Weights of a small GPT-style language model, trained from scratch on English Wikipedia.
Architecture: RMSNorm before each block, rotary positions, normalized queries and keys, attention and MLP in parallel, local attention windows, exclusive self-attention, value embeddings, hashed n-gram embeddings, an embedding shortcut.
Each number is 128 + 32 x the weight over its row's rms, rounded and kept within 0 to 255. Layers, rows and columns count from 0. The size above them is the row's rms in percent of the matrix's.

# layer 6 MLP down (transposed), 640x128, rms 0.176, rows 440-466, columns 0-127
size [106 106  97  88  99  93  92  97 107 100 106  96  94  97  97 107  99 106  88  95  83 109 109 114  88 106 101]
[[160 160 151 130 150 125 148 159 189 120 165 129 121 136 153 139 161 172  97 101 125  95  91  59 158 124  95  57 102 140 127  90 150 116 141  64 187 161 100 154  98 128 122 186 109 146  95 120 162 145 119 184 111 150 139 103 108 161 127 167  81  92 180 174 120 163 125 138 126 151  69 144  95 151 198  69 155 109 132 150 119  71 112 182 149 168  91 139 131 131  88 114 154 156 139 111  57 181 160 176 143 112 126  81 112 129 158 114 102 112 177 116 128 130 115 120 123 102 118 111 137 133  71 175  98 164 187 181]
 [ 65 133  91 106 113  96 175 184 148 100 127  90 122 143 104 114 157  84 119 105  86 131  56 107 131 122 141 120 111 124 199 107 138  64 165 120 170 126 107 123 151 126 159  93  99 130 167 121 122 145 129 161 159 201 171 158 144  76 187 110 191 115 132 123  77 113 115 120 115 110 123 170 132 172  92  82 123 148 125 108 110 109 142 150 156  54 134 170 152 103 110  75 137 133 187 134  74 169  48 195 146 120 131 104  68  89 148 144  75  96 143 135 129 155 137 122 158 105 171 132 167 120 145  99  98 110 128 148]
 [131  89 116 104 119  80 194  93 113  49  68 126  67 136 135 135  98 160 122  93 120  83 169 125 101 119 159 181 151 147 177 105 122  58  80 139 103  89 104 111 120 123  68 160  71 175 101 141 113  70 109 107 140 105 117 108 133 117 117 121 173 108 140 100 107 129 102 172 155  77 113 147 122 153 149 109 145  84  85 150 126 152 150 158 115 105 159 117 109 128 104 169 127  97 126  91 105  93 116 125  59 121 132 143 168 129 170 149  89  85  83 163 140 148 108 170 145  89  58 163  94 153 116  85 106  50 102 140]
 [114 142 148  73  75 139 135 202 123 121 188 140  89 123  74 103 187 160 176 139 122 126 114 114 103 107 101 133 197 140 122 155 139 124 125 114  82 145 189 143 173  86 202  95 154 138 117  69 165  91 153  86 120 136 153 177  97 122 140 107 127 197 104  84  94 121 112 159 146 117  73 162 112  82 113 103 144 122 179 139 112 152 181 161 134 137 156 164  89 155 163 144 143 103  97 125 135 120 169 139 152 135 121 127 158 149  95 123 133  89 106 175 174 145 120 124  78 189  86  87  53 126 137  81 151 141 130 153]
 [ 57 134 169 161 138 107 138 161 108 147 120  80 112 100 107 147 102  99 176 100  76 161  92 103  94 105  91 190  97 190 147 153 136 166 184 160  91 131 113  98 160 128 181 198 116 122  92 148 134 142 118 120 136 137 113  57 151 123  49 134 139  98 163 132 138  87 160 172 148 128 119 138 149 110  69 130 173 131 113 164 170 118  97  97 110 184 135 128 149 118 105 153 119 116  89 107 158 104  90 170  80 117 129 115 143 197 161  91 161  47 160  87 158 119 165 136 122 108 123 156 124 118 160  85  94 100 160 162]
 [112 111 124 121 156 101 125 132 168 151 174 162 120  98  82 136 116  59 128 195  93 169 100  87 133 127 215 159 131  74 110 210 137 160 115 124 122  97 129 135 149 151 153  93 184 150 110 123  65  98 146 114 127 121 178  97 175 101 163  90 122 154 111 119 154 133 106  96 164  93 143  81 162  96 135 180  76 105 108 141 116 144 129 144 125 143 151 153 150 113 188  69 141 177 120  80  88 122 187  77 134 160 105 130 113 101  89 146 126  54  94 158 142 110 138 157 135  80  97 161 158 111 134 178 141 158 135 165]
 [ 83 139  51 148 190 118 109 130 121 112 103 141 126 137 113 161 123 157 156 165 141 100 170 109 137 152  67 145 111 127  49 111  73 163 125 156 131 126 120 145 132 136 111  65 152 107 119 133  86 173 144  60  94 134 138 135 136 144 159  87 103  83 143 133 141  93  65 147 151  59 142 176 125  98 115 129 128 142  98 126 129 173 146  99 105  86 163 132 113 108 139 123 135  96  76  47 159 126 137 168 136 151 144 188 187 175 171 116 126 161 223 116  98 172  81 142 140 168 149 162 132 104 165 126  98 147  99 127]
 [143  97 166  68 124 135  70 147  94 123 119 107 103  84 108 145  62 111 147 122 108  94 131 171 159 175 152 129 147 152 135 198 127 128 118 106 102 106 151 101 113 153 155 164 103  95  78 143 136 149 159 172 103  88  94 189 132 102  55  58 143 130 125 165  99 127 167 125 144 130 170 122 138  38 128  67  84  52 153 131 103 120 127 168 137 121 173 110 159 127 130 123 107 116 171 114 111 130 148 144  85  97 127 178 106 126  75  92 175  77 119 161  97 140 138 108 134 121 131 114 120 120 123 123 169 118 197 207]
 [129  79 121 118 161 136 135 156 101  84  81  74 104 116 161 193 130 155 159 178 208 115 113 143 151  93 143 146 131 144 107 133 114 120 135 135 122 127 125 106 142 113 164 105  98 135 147 193 151 107 118 140 136 139  59 135 164 118 181 158  87 110  61 142 137 119 160 128 142 228  74 176 128  60 107 166 183 163 103 123 101 134 130 133 115  77 117 169 142 142  81  84 115 144 112  80 158 140  98 112 154  75 132 194  60 118 123 103 150 160 175 169  95 140 133 145 112  97  75 132 119 182 133 108 148 133 152 112]
 [ 88 123 143 140  99 109 152 144 124 121  76  98 140 115 108 136 176  80 102 148 117 133  97 148  84  94 131 117 129 103 148 129 105 137  80 143 152 179 137 121  94 147 143 145 147 149 150 161 139 167 219 128 113 124 153 127 133 114 169  85  65 110 207 178 127 110 117 136 124 125  33 159  94 158 142  87 138 126 146  94  88 196 137  83  90 233 157  87  88 155 152 109 144 155 137 117 158 120 120  71 121 205  96 163 112 175 164 145 102 133 143 155 136  94 102 121 133 114  94 109  74 152 110 130 122 105 159  89]
 [ 84 117 187 149  36 159  57 112 104  82 144 145 114 118 174 137 153 149 182  61 134 127 131 150 112 150 120 132 219 149 179 174 170 107 111  89  88 121 155 113 165 139  94 126  79 123 152 115 143 104 131 161 130  83 167 135 101 126 108 145 129 126 184 167  84 114 112 130 113  66 124 136 102 151 127 149 143 125 142 120 172 115 186 104  97 129 156  81 127 137 119 152  81  99 181 135  89 165 143 142  83 112 147  83 104 105 115 190 107 137 180 160 128 164 139  96 143 167 186 137  71  96 124 124 125 153  91 152]
 [152 103 187 119 142  92 190 114 138 120 161 151 143 145 103 117 111 120  89 105  69 159 112 108 134  79  88 129 150 135 156  50 138 163 140 152 126 187 150  68 157  97 134 127 107 152  55 102  92 162 168  94 149 109 128 101 233  78 135 137 142 106 165 124 134 110 112 174 186 133 141  83  93 163 118 140 126 129 164  77 142 110 129 125  93 113 158 128 110 145 147 167 130 141 140  98  61 103 100 205 152 115  92 108  90 152 173 140 117 152 127 174 156  79 130 163 113 118  83 108  84 143 113 143 112 103  94 186]
 [134 133 136 138 101 155 181 108 118 129 103 105 156 121  84 146 120  83 132 124 118 152 134 147 111  67 128 173 103 101 100 145 172 139 157 126 124 112  88 123 213 129 127  80 155  64 170 111 165  86  72 125 108 144 170 121  98  98 100 114 135 138  91 179 182 142 112 148  91  41 133 138 174 131 174 106 125 122 139 126 141 147  91  68 112 140  89 150  71 129 140  79  97 137 141  96 101 184 108 138 126 191 121 149 161 160  82 184 146  67 161 169 111 153 133 123 145 183 104 177  83 104 130 105 145 105 100 197]
 [121  60 113  95 141 131 120 162 133  26 149 128 145 108  89 135 170 120 133 155 161 126 127 148 115  96 122 133 133 115 182  67 122  63 118  43 147  99 147 135 163 202 102 183  99 108 111  94 144 155 116 121  61 120  93 114 113  90 148 113  98 175 179 124 165 142 171 124 141 157 104 136 151 111 146 131 103 140 129  95 164 105 110 138 145 151 105 160  97  98 184 140 147 160 141 131 139 144 101 222 160 126 103 165  75 138  96 112 184 114 151 125 103 149  90 112 135 112 146 121 183 138 136  82 127 152 209 110]
 [172  98 181 109 158 139 167 165  88 140 152  60 140 143 112 126 116 171 127 102 101 100 141  85 134  62 148  88  83 188 158  84 176  47 134 136  77  84 151 128 154 134  99 117 155 129 130 192 132  88 110  45 136 121  99  70  89 118 121 135 139 177 171 167 136 111  99 150 124 106 143 123 111  77 104 119 189 137 105 137 108 159 125 144  98 125 197 158 113  99 138 116 136 115 128 165 129 118 130 131 119 151  97 196 109 141 159  80  94 142 115  96 154  85 164 100 137  74 134 192 155 131 121 147  69 124 155 135]
 [180 188 141  55  66 107 121 107 190 106 140 100  95 113 124 145 151 148 110 139  84  97 109  91 209 150 119 135  88 133 180 161 141 191 128 196 155  99 146  95 100  98 115 104 132 174 124 114 146 132 132 153  99  86 117 131 123  95  83 105 131  94 100 157 133 135  94  79  83  96 115  76 102 159 148 173 154 131 188 173 127 123 188 104 152 126 159 118 213 154 154  98  72 112 147 110 106 164 143 127 123  87 187 158 123  92 158 126 134 138 165 116  98 136 132  99 129 116 165 112 122  91 112  87 120 149 120 187]
 [158 174 170 102 153 124 108 104  93  68 149 121 138 130 145 138 197 124 158 152 104  60  73 124 162 156 160 165 124 152 146 157 179 137 144 181 119 150 141 140 183  72  67 119 190 127  88 120  85 156  90 136 148 155 174 131 133 151 126 148  85 124  35 157 134 126 137 148  78 141  79 120 131 118 152 144 102 169 108 109 126  92 139 104 164 104 132 175 174  88 121 159 158 176 165  52 131 109 181 169 121 133 114 131 116  95 171 172  83 179 105 134 124 148 139 129 113  96 143 145 180 103 126 110  73 131 151 114]
 [155 147 148  72 172 116  81 129 114  85 188  65 109 106 127 134 167 157 115  73  70 127 104  81 172 108 120 115 172 112 131 133  92 143  71  50 123 177 160 104  32 162 123 141 174 145 154 110 127 147  91  99 139 132 113 175  79 143 114 111 206  91 158 102 102  83 117 152 134 141 119 132 112 144 147 145 154 135 171 124 125  50  93 134 217 115 114 139 131 143 143  80 129  78 134 118 121 117  90 125  58 118  97  99 138 118 105 111 135 141 126  86 136 115 165 156 107 141 157 132 152 125 122 136 141 146 184  99]
 [148 142 120 144 174  96 158 130 125 132  96 142 124 191 115 112 118 170 144 149 121 131 114 163 140  79 138  47 105 101 146 132 118 162 126 128 122 104 215 116 116 140 145  54 116 125 116 139 106 165  60 119 177 157  95 157 115 116  98 138  98 103 107 119 114 146  84 165 131 145  83 126 181 163 169 148 170  83  87 149 120 117 161 133 144 167 159 137 174 139 163 152 154  84  71 148  98  99  90 139 124 134 106 141 156 118 183  92 167 161 129 187 140 121  38 151 145 127 125 171 167 119 191  49 100 115 173 104]
 [ 88 123 135 133  69 121 119 110 112 112 142 130 132 128  75 116 111 174 104 131  64 145  72 162 130 136 102 151 144 144 156 165 155 156  81 124  97 174 140 114 106 137 137 181 154 148  84 150 122 189  96  77 201 145 118 119 129 139 181 106 173 145 111 137 139 150 127 140 123  69 113 122  88  94 157 151  83 174  63 133 103 141  71  87 179 147 127  34 157 133 185 185  94 131 140 120 154 138 108 124 148 114  82 119  79 128  93 147  91 109 130 104 201 139  80 113 109 118 146 113 128  94 138 144  94  62 132 181]
 [138  81 106 124 158 119 142 132 127  86 139 109 114 132 101 131 129 112 132 142 102 166  89 160  98  84  44 168 142 118 168 144 131 148  99 146 150 178 138 122 143  99 121 112 103 191 118 130  93 164 122 140 135 192  62 116 117 118 185 130 138 106 127 149 158 111 129  91 199  89 103 123 149 164 101 189 126 158 127 153 139 108 169 156 167  49 120 106 162  71 121 123  95 131 152 127 164 198 131  75 200 131 119 163  90 128 103  95  84 159 149  81 106 186 129  85 131 105 145 102  72 105 135  38 124 128 133 147]
 [127 114 150  78 118 153 150 162 124 112  78  98 105 155 105 119  94 163 125 103 125 187 103 159 163 119 105  98 146 126 144 109 223 132 131 109 108 120  95 124 132  64 136 103 102 192 158 156 133 134 144 168 156 107 121 179 106 127 119 168 172  90 160 155 146 123 129 128 151 103 134  93 178 151 199 136 129 149  79 129 147 109 216 179 119  95 156  97 206 138 125  95 140 123 177  56 185 120  93 102  95 168 151 131 111 120 112  59 171 162  85 172 108 158 165 128 117  97 164 111 112  94 121 170 103 108 116 128]
 [152 105 106 122  98 148 149 107 152 130 139 116 126 115 145 198  79 106  94 130 105 138 119 126 114  90 171 154 117 149 131  46  93 148 109 119 128 121  86 146 124 164 115  65 173 136 107 138 116 139 201 108 168 134 143 132 138  94  97 125 140 116 105  93 143 133  74 170 170  65  96 185 154 141  72 125 144 121  85 135 154 151 117  45 161 147 145 148  91 165  75 125 116  62 159 160 130 170 182  98  78 142 145 128 144  86 205 166  99 171 151 131 133 103 181 132 139  80 158 133  91  62 120 123  87 135 149 155]
 [154  55 171 150 197  98 109 123 113 158 124 128 168 118  85 119  88 124 128 199  16 113 128  92 137  82 146 120 133  98 123  49 185 135  61 166 101  55 127 111 145 202  96 141 158  91 145  49  97 134 138 157 117  87 139 178 137 113 134 100 111 133 143 148 140 103 156 170 101 131  95 150 115 127 160 100 135 150  66  97 138 119 124 130 132 156 105 156 117 162 154  97  73  82 155  96  95 135 138 124 111 175 147 153  98 139 173 170 141 146 105 120 118 127 147 149 161 138 138 161 117 139 147 120 106 121 142 103]
 [172  46 144 122 146 124  96  82 158 142 174  56 122 132 118  97 186  94 147  65 136 180  98 105 104 133 207  69 162 157 152 185 121  91 149 168 135 134  79  93 124  64 112 105 140 155  94 124 131 107  68 147 115 131 157 148 145 148 201 155 146  64  87  73  84 140 137 120 188 124  78 153 118 108 146 107 145 135 134 134  91 151 162  93 125 126 119 110 149 109 133 131 180 182 134 112 103 214  83 146 108 117 170 120 156 125 106 154  94 126 152 108 133 102 149 108 134  94 113 123 110 147 123 105 147 124 114 151]
 [110 162 176 131  92 168  97  92  77 148 130 174 162  84 136 152 129 120 133  91 130 123 116 130 164 112 105 133 127 147  60 145 125 151 145  98  84  91 141  73 134 129 164 110 104 169 150  98 140  78 113 122 175 132 120 134  89 112 167  93 160 140 153 129 154  91 146 149 116 179 167 110 161 134 127 123 192 122 172 124 153 131 116 165 176 147 102 137  86 131  73 136 117 167  74 148 160  82 111 122 122 142 140 128 180 109  89 121 147 138 210 176 138  78 155 104 186 211 116 113 125  77 141  49  92 116 205 141]
 [154  95 117 127 127 126 160  91 134  94 136  76  52 119 147 138  88 142 136  97 119 140 101 209 155  77 172 166 149  61 131 113  75 110 147 160 156 148  99 117 115 100 130 195 147 175 153 125 179 162 164 117 133 148 163 121  85 110  96  96 176 134 111 156 117 128 135 162 111 119 107 138 107 206 125 124 210 108  98 131 125 136 124 161 142 134 142 113 186 216 176 129 134  61 159 129 131 170 126  65 149 165 126  91 102 112 215  82 119 124 117 156 132 138 100 131 151 107 150 120 127 127  87 111 107 156 111 150]]
# layer 6 MLP up, 640x128, rms 0.179, rows 441-467, columns 0-127
size [103  99  92  97  90  98  99 106 101 103 100 103  98  95 109 104 110  90  96  88 110 109 108  95 100 100 105]
[[133 236 133 112 170  73 156 124 127 172 165 120 126 135 138 142 125 136 113  62 108 192 107 180 179 111 120 111 113 147 142 179 120  89 104 146 180  83 107 148  70 150  88 120  54  75 128  96 176 169 141 138 130 145 137 189 111  95 138 118 110 129  85 168 162 124 146  96 110 182 107 121 172 123 124  99  80 146 156 116  94 132 135 130 118 146  95 113 162 140 118 124 104 132 136 118 154 174 122 167 117 140 189 125 161  85 147 105 152 109  70 137  74 138 110 159  80 126 187  88 162 147  93 189 126 119  97  94]
 [107 112  45 129 147 150 129  85  96 129 128 147 113 175 119 165 154 132 101 134 124 108 141 131 111 147 107  61 119 153 155 153 143  84  94 109 139 124 196 140 138  63 128 130 121 178  90  83 170  96 180 155  85 107 129  96 106 126  81 107 154 194 140 120 185 143  88 112 114 102 144  93 126 176 134 115 124 138 105 107 120 157 168 139 180 135  76 157 104 165  95 110 104 174 102 115 120 129 113  95 149 192 140 192 202 139 101 136  76 160 148 143 154 193 134 139 169 131 186 138 111  77  91 113 177 184 100 128]
 [ 89 123 122 142 135  74 137 130 120 156 189 142 120  85 144 130 147  96  80 133 158 136 118  68 175 165 159  90 116 126 150 113  53 121  61  93 151  85 145 120  70  88 145 170 107  87 109  83 141 163  90  88 121 114 120  48 150 146 140  95 140 118 114 185 197 149 139 119  94 113 131 113 180 108 127 122  86 106 151  91 124  71 118  96 132  97  27 113 190  75 117  75 123 176 107 157 165 139 153 104 142  98 147 165 105 119  49 141 140 127 134 120 136 123 137 109 144 158 128 147 163 144 118 150 123 144 146 157]
 [134 108 132  92 164  80 173 142 107  99  58 132  89 150 160 104 127 102  85 146 118 162 205 162 119  87 105 182 135 146 122 130  72  68  69 137 136 109 125 114  89 130 189 170 147  70  99 158 151 137 149 119 147 138 116  83 112 155 107  68 123 199 160 174 136 137 150 117 161 112 107 130 103 145 175  63 143 100 104 103 112 120 136 139 151 150 144  91 195 117 121 176 148 114  82 150 137 125 122 159 170 153 141 142 114 146 153  91  62  81 130  71  70 104 134 141 129 124 165 141 187 139 123  92  97 114  72 140]
 [125 160 123 119 186 142  95 121 109 164 137 160 188 159 159 157  85 103 102 177 102 185 109 161 180 140 135 109 129 161  65 105 134 102  89 125 162  70 177 122 146 158 133 118  72  63  98 124 149 149 163 147 147 120 111 140  98 109 128 170 125  77 107 145 164 137 132 133  48  87  84  79 130 172 161  57 165 181 136 151 119 107 189 145  74  99 140 147  73  75 150 131 122 156 138 137  94 122 119 144 171 125 123  90 116 147 176 140 115 156 137 198 167 118 116  83 140 156 145  87  94  93 109 124 130 118  97  96]
 [ 95 119 134 141 145 133  87 189 105 143 136 148 141 177 140 155  86 115  84 107 207 144 161  73 138 147 121 188 203 103 140 102 199 123 120 107 144  67 151 170  84 153 117 184 161  41 187 110 167 163 122 107 146 112  71 172 142 150 118 106 173 139 131 120  99 185 152 122 113 195 153 149 150 104 122 127 170 122 151 113 138 148 130 146 147 110 139 139 111 118 118 124 123 122 108 152 131 130 151 133 143 109 156 164  99 149  87  93 153 136 137 149 104 108 214 138 164 158 153  60 177  58 119 101 122 146 136 130]
 [115 104 102 158 142  81 212 149 131 121 102 143 101 156 117 199 188 129 111 167 118 118 144  76 158 139 131 130 135 115  97 164 117  58 102 141  74  99 116 170 126 127 141 160 129 135 124 110 206 140 125 123 102 135 108  47  87 191 168 105 149 131 100 153 154 129 148 132 128 141 139 166 133 172 123 168  95 116 137 106 145 130 146  97 152 167  43  98 122 117 100  93 125 127 179 131 133 151 111 195 169 162 146 134  95 114 131  55 107 131  95 127  96 116 164 168 187 153 134 114 211 156  81 151 108 149 121 161]
 [ 87 130 137 116 182  98 163 162  67 141 100 115 152  98 155 175 184 140 106 155 201 126  92 153 164 134 128  66 122 106 125 126  99 123 127 185 154 185 102 104 134  88 172 143  94 114 101 108 166  96 142 133 169 125  91 130 144 121 147 141 174 111 191 156  80  86 156 132 159 199 140 150  81 126 163 138 197 136  92 121 128 214 116 100 161 127 125 127 144 130 119  71  93 190 135  99 177 123 119 137 132 114 112 131 175 127  55 103 126 160 139  91  63 140 128 138  99 126 113 160  93 131  80 132 122 178 143 110]
 [173 115 156 136 127 129  98 165 149 174  88 152 117 201 140 124  35  94 145 137 113 199 115 118 123 178  78 113 136 156 105  72 128 155 127 115 122 149  96 151 173 147 122 162  92 120 112  95 155  85 101 124  88 142  47 151 109 113  50 129 122 114 115 142 160 112 103 136 134  78 154 143 132  67  97 117 151 132 137 131 193 108 114 176 123  70 144 120 144  99 107 122  96 130  80 117  76 133 165 143 144  90 154 111 158  77  62 118 134 147 122 105 137 173  88 129 161 136 113  74 140  79 131  99 114 177 114  62]
 [113 134 104 171 145 104 118 137 106 150  81 141 179  83 128 141 162 168 122  88 140 114 160 105 118 178 125 127 133 148  48 175  90 166  99  96 129  81 128 189 164  89  75  88 162 126 161  93 143  94  94 143  67 109 139 182 114  94 164 174 103 120 132 139 141 144 118 147  80 117 161 143 134 151 176 159 123 116 176 130 104 149  87 156 145 110 161 163 134 119  33 151 136 118 128 121  93 101 120  77 115  97 169 182 164 102 154  91 150  54 155 149 108 125 100 137 149 132  74  64 179 151  82 128 134 150 128  97]
 [117 134 141 118 130  26 121 113 117 144  98 152 133  85 162 129 103 129  46 120 119 123 136 112 141 153 127 168 117 169 155 143 158  85  83 124  89  97 130 173  77  92 146  89  78 143 139 114 102 123 195 132 115 153 114 164 169 107 161 184  48 138 193  53 174 109  93 149  65 108 161 152 137 141 129 165 122  90 171 115  85 113 188 120 118 114 123  99 171 110 132 166 139 168 119 108 142 153 101 128 167 141  79 142 154 125 120 157 160 132 130 101 121 119 110 136 109 152 128 145 121 173  71  71 144 158  58 121]
 [ 76  88  82 151 131  86 112 129 119 169 140 144  91 163 132  96 141 153  74  40 140 131 190 129 130 145 141 146  81 139 152 130 100  75 115 111 169 161 132 132  91 111  59 110 102 169 108  79 114 117 137 160 102 120 158 100 114 205 178 105 102 151 135  96  59 145 106 136 129 106 168  87 106 156 124  92 158 110 170 124 196 148 153 216 101 134  95 106 126 104 124 139  77 120 140 100 116 163  90 119 153 139 141 141 162 143 136  98 138 108 125 120  64 104 148  86  91 170 126 117 154  60 159 194 117 150 122 132]
 [139 164 110 145 136  86 145 121  74 150 111 184 128  77 153 108 117 134  65 118 152 127 105 166 108 104  56 148 235 100 154 175 137 133 116 128 190 129 126 133  80 113  99 119 134 124 158 137 133 141 165 115 184 112 100 135 112 155 101 154  65  81  81 133  77  97 121 122 102 100  86 179 143 102 180 103  94 135 157 136 214 112  83 156 122 136 148  95 117 138 123 138  90 110 151 103 124 106 135 146  71 106 156 132  90 129 146 139 106 141  72  97 160 109 183 166 117 150 175  98  87 147 199  80 137 133 105 131]
 [152 150 140 151 170 142 168 138  58 101 104 108 118 155 186 108 187 140 117 122 109 109  69 102 139 112 135  88  58 198 126 113 126  59 110 126  90 124 164 104 122  95  62 119 137 126 142  91 165 120 126 133  98 146 136  91  71 184 143  80 115 136  99 126 168 158 163 131  91 131 163 103 135 162 116  96 253 112 111 128 104 133 124 143 159 131 131 132 187 148  98 159 125 112 151 106 121  87 144 100 109 155 104 157  96 138 153 113  93 116 124  76 117 208 141  97  97 132 114 156 196 123 149 141  82 133 103  99]
 [155 172 141 133 128  93 133 162 132 173 126 173 134 121 170 147 107 133 128 102 133 137  95  80 113 174 135 149 138 135 121  95 142 138 127 115 151 205 160 139 117  72  82 130 141 143 184 124 133 105 182  96  91 112 108  87 121 143 144 162 146 112 131  96  63 148 170 121  52  93  93 126  88 124 110 117 116 137 146  97 153 131 125 198  72  38 113 158 105 163 138 207 116 178 122 172 121  81 174 129 165  80 102 190 105 183 128  94 154 144  99 140 169 167 147  84  95 161 123 104 140 135  77  79 134 126 155 116]
 [ 65 134 102 104 126 122 111 194  91 132 145 149 169  87 166 136 185 156  88 113 100 141 150 141 151 123 109  97 124 158 176 151  54 189  84 135 165 108 117 146 171 121 126  79 136 153 110  64 125 119 158 197  77 138 125 139 138 115 119 116 185 167 169 135 131 115 114 111  65 121 149 102  79 127 145 128 116 143 160 109 156 132 178 107  82 189 122 120 161 141  82 140  72 183 101 147  93  86 150 103  81 138 111 106 169 162 136 117 100  72 138  67  86 192  83 124 130 107  98 165  98 104 115 163 124 140 129 152]
 [114 169  80 158 143  98 149 128  98 152 145 112 126  83 144 130 133  78 115 175 148 110 211 160  92 186 135 131 184 157 145 136  67 139  95 160 184 155 129  94  85  97 115 160 162  66 163 115 155 136 104 108 139  79 144 114 111 208  98 123 129 129 127 154  35 101  95 156  97  88 112 100  95 159 139  74 144 101 181 164 146  84 124 176 119  94 144 110 116 144 151 154 122 141 131 149  91 128 153  72 162  88 145 148 132 149 131 117 100 129 101  95 144  80  87 146 120 116 153 106 129 117 117 125  60 210 131 135]
 [102 143 177 146 112 127 157 159 108 167 105 187 128 100 124 119 138 109  80 122 141 153  99  84 153 163  74 132 123  78 166 132 138 127 121 114  96 121 103 131  94 159 105 141 138  99 133  95  99 125 221 159 102  89 104 161 134 116 133 111 116 178 123 186 179 165 132 148  51 119 138 113 132 152  85  90  84  79 122 108 148 180 133 101 145 137 170 124  82 157  83 154 104 226 148  92  97 150 211 136 168  99  60 156 152 123 155 105 147 100 104 121 145  98 148 103 156 157 131 133  69 140  97 178 165 110 118 124]
 [143 188 177 130 129 112 138 160 132 154 109 152 161 117 115 124 115 110 130  97 137 192 154 159 165 162 101 177 106 110  92 165 109 142 185 190 123 141  88 117  98 127  76 112 122 134 151 128 131 146  80 160  82 175 127 170  95 119  86 149  81 173 192 139 118  98  71 168 171 134 110 133 104 116 155 167  94  75 159 103  87 143 164 118  52 102 148 108  89 152 122 155 143 107 131 164 137 105 160 172  44  95 135 151 147 128 178 131 141 142 161  83  92 160 159 128 129 199 127  86  89 143 160 128 106 187 137 106]
 [141 156 121 134 150 162 104 181 138 132  96 116 135  90 155 153 137  59 110 109 106 176 139 158 164 129 113 115 103  82 127 124 113 145 120 141  76  79  89 130 159 153 120 201 111 124 169 157 149 148 144 147 149  87 115 115 146 112  77 105  92 178 141 108 122 158 118 134  48 151 111 176 117 128 132  66 112 119 188  87 119 140 120 145  80 108 150  69 100 170  92 184 132 126  91 133 122  29 102 157  91 140  98 113 180 119 176 137  76 168 104 161 111 133 180 120 149 109 126  88 210 132 166 167  99 154 108 127]
 [ 79 144 103 121 143  72 144 178 120 181 117 143 109 137 124 121 128  74 135 164  73 113 235 142 145 188  88 106 145  86  81 112 164 118 159 104 176 118 164 118 151 102 164 176 165  92 169 123 129 135 170 129 124 108 122 150 150 107 154  90 173 112 151  96 142  86 133 128 183  97 135 164  66 146 158 141 152 140 115 171  94 158 132 177  88  96 169 134 151 156 111 139 153 136 146 159 112 117 191 122 167 122 127 152 135 115 172  78 129 103  61 110  85 135 101  61 196 168  93 134 112 168 140 122 159 115 134 121]
 [ 89 130 142 153 128  53 147  83 114 115  93 152 112 109 147 200 157 147  76 101 136 140  93 127 154 149 127 140 160 115 130 117 101 144 102 132 113 103 125 154 126 156 145 114 130 153 111 117 166 108 151 214 145 156 136 120  67 189 131 145 132 104 161 127 156  99 135  97  23 122 109 142 161 117 200 115 104 100 125 106 120 148 156 151 150 116 161  84 242 135 127 138  89 129 147 198 173 151 130 114 132  86 129 145 120  81 136 107 125 146  74 128  86  92 130 144 180 108 186  74 151  94  65 140 146 111 130 133]
 [119 135 118 124 152 113 116 187  99 118 139 132 147 149 201 127  84 124  98 151 127 119  66  98 134 142  99 133 117 129 111  71  96 144 161 150 146 147 128 144  92 127 118 238  97  82 107  92  94 115  70  77 145 118 126 148  80 125 176 130 151 140 102 199 140 110 137 104 156 127 146 165 122  91 132 139 140 146 170 182 187 141 105 107 154  72 156 163 105 138  97 111  76 138 134 119 102  24 209 132 104 104 146 181 202 157 143 132 136 150 108 116 118 130 115 111 105 129  81 103  75 153 151 128 116 158 146 136]
 [155 131  52 160 130 123 132 140  15 158 104 156 114 167 144 226 147  95 102 153 148 186 127 133 112 109 144 119 143  68 190 144 155 177 140 156 159 128  96 109  70 145 178 122 110 100 112 113 156 122 133 146 171  91 138 127 127  96 132  91 148 126 124 101 175 111 109 102 107 113 100 199 125  92 173 104 146 107 123 152 114 134  95  79  76 163  86 134 111  99 138 161 119 121 101  92  75  74 135 104  77 161 108 147 127 127 123 123  99 149 162 106 125  59 116 162 143 177 132 105 112 118 152  95  64 114 107 132]
 [134  85  91  94 184 124 147 146 109 134 126 158 103  99 153 204 107 106  91 142 142 109 148 111 108 131 100  85 104 203 150 154 114 117 110 168 128 116 100 160 141  67 114 135 103  93  68 114 106 147 117 156 132 142  87 104 142 195  84 141 131 111 104 204 111 191 143 142 160 177  87 106 153  85 165 134 134 153 144 153 132 107 170 102 165 107  88 178 135 121  70 171 148 115 202 169 126 123 117  56  90 162 129 161 165 112 157 172 174 125 118 113 163 129 106 101 106 127 173 156 171 167  95 179 100 154 121 140]
 [ 65 201 127 150 156 124  61 106  88 132 125 155  84 109 141 137 193  63 151 119 141 107 113 157 100 125 157  53 180 188 115 147  91  95  88 141 166 107 193 136  97 120 165 118  68 162 116 131 126 123 148 178 141 119 137 137 134 101  87 141 110 124 146  93 110 133 108 134  51 131 118  74 134  91 119 133 143 116  99 103 187 113 180  63 173 170  86 111 149  94 137  89  99 111  96 111 143 129 124 129 140 109 122 147 155 150  94 172 159  88 134 154 129  78  94 131 115 153 135 161 107  78  86 115 137 161  60 129]
 [107 134 113 140 156  95 145  90 135 149 112 135 105 111 125 147 133 103  63 153 131 137 146  84 249 125 128 103 167 139  64 175 151 105  87 140 143  97 108 140 118 158  48 132 119  70 188 127 153 123 137 153  91 146 156 173  83 108  74 100 133 155  91 127 125  62 162 177 126 181 131 125 154 168 158  67  99 177 171 122 104 130 127 141 121  94  55 133  83 143  84 159 128 175 140 160 105  91 116  74 164 124 110 106  91  94 116 160 138 139  57 102  99 129 127 129 124 131 121 127 187 136 110 129 147 124 127 129]]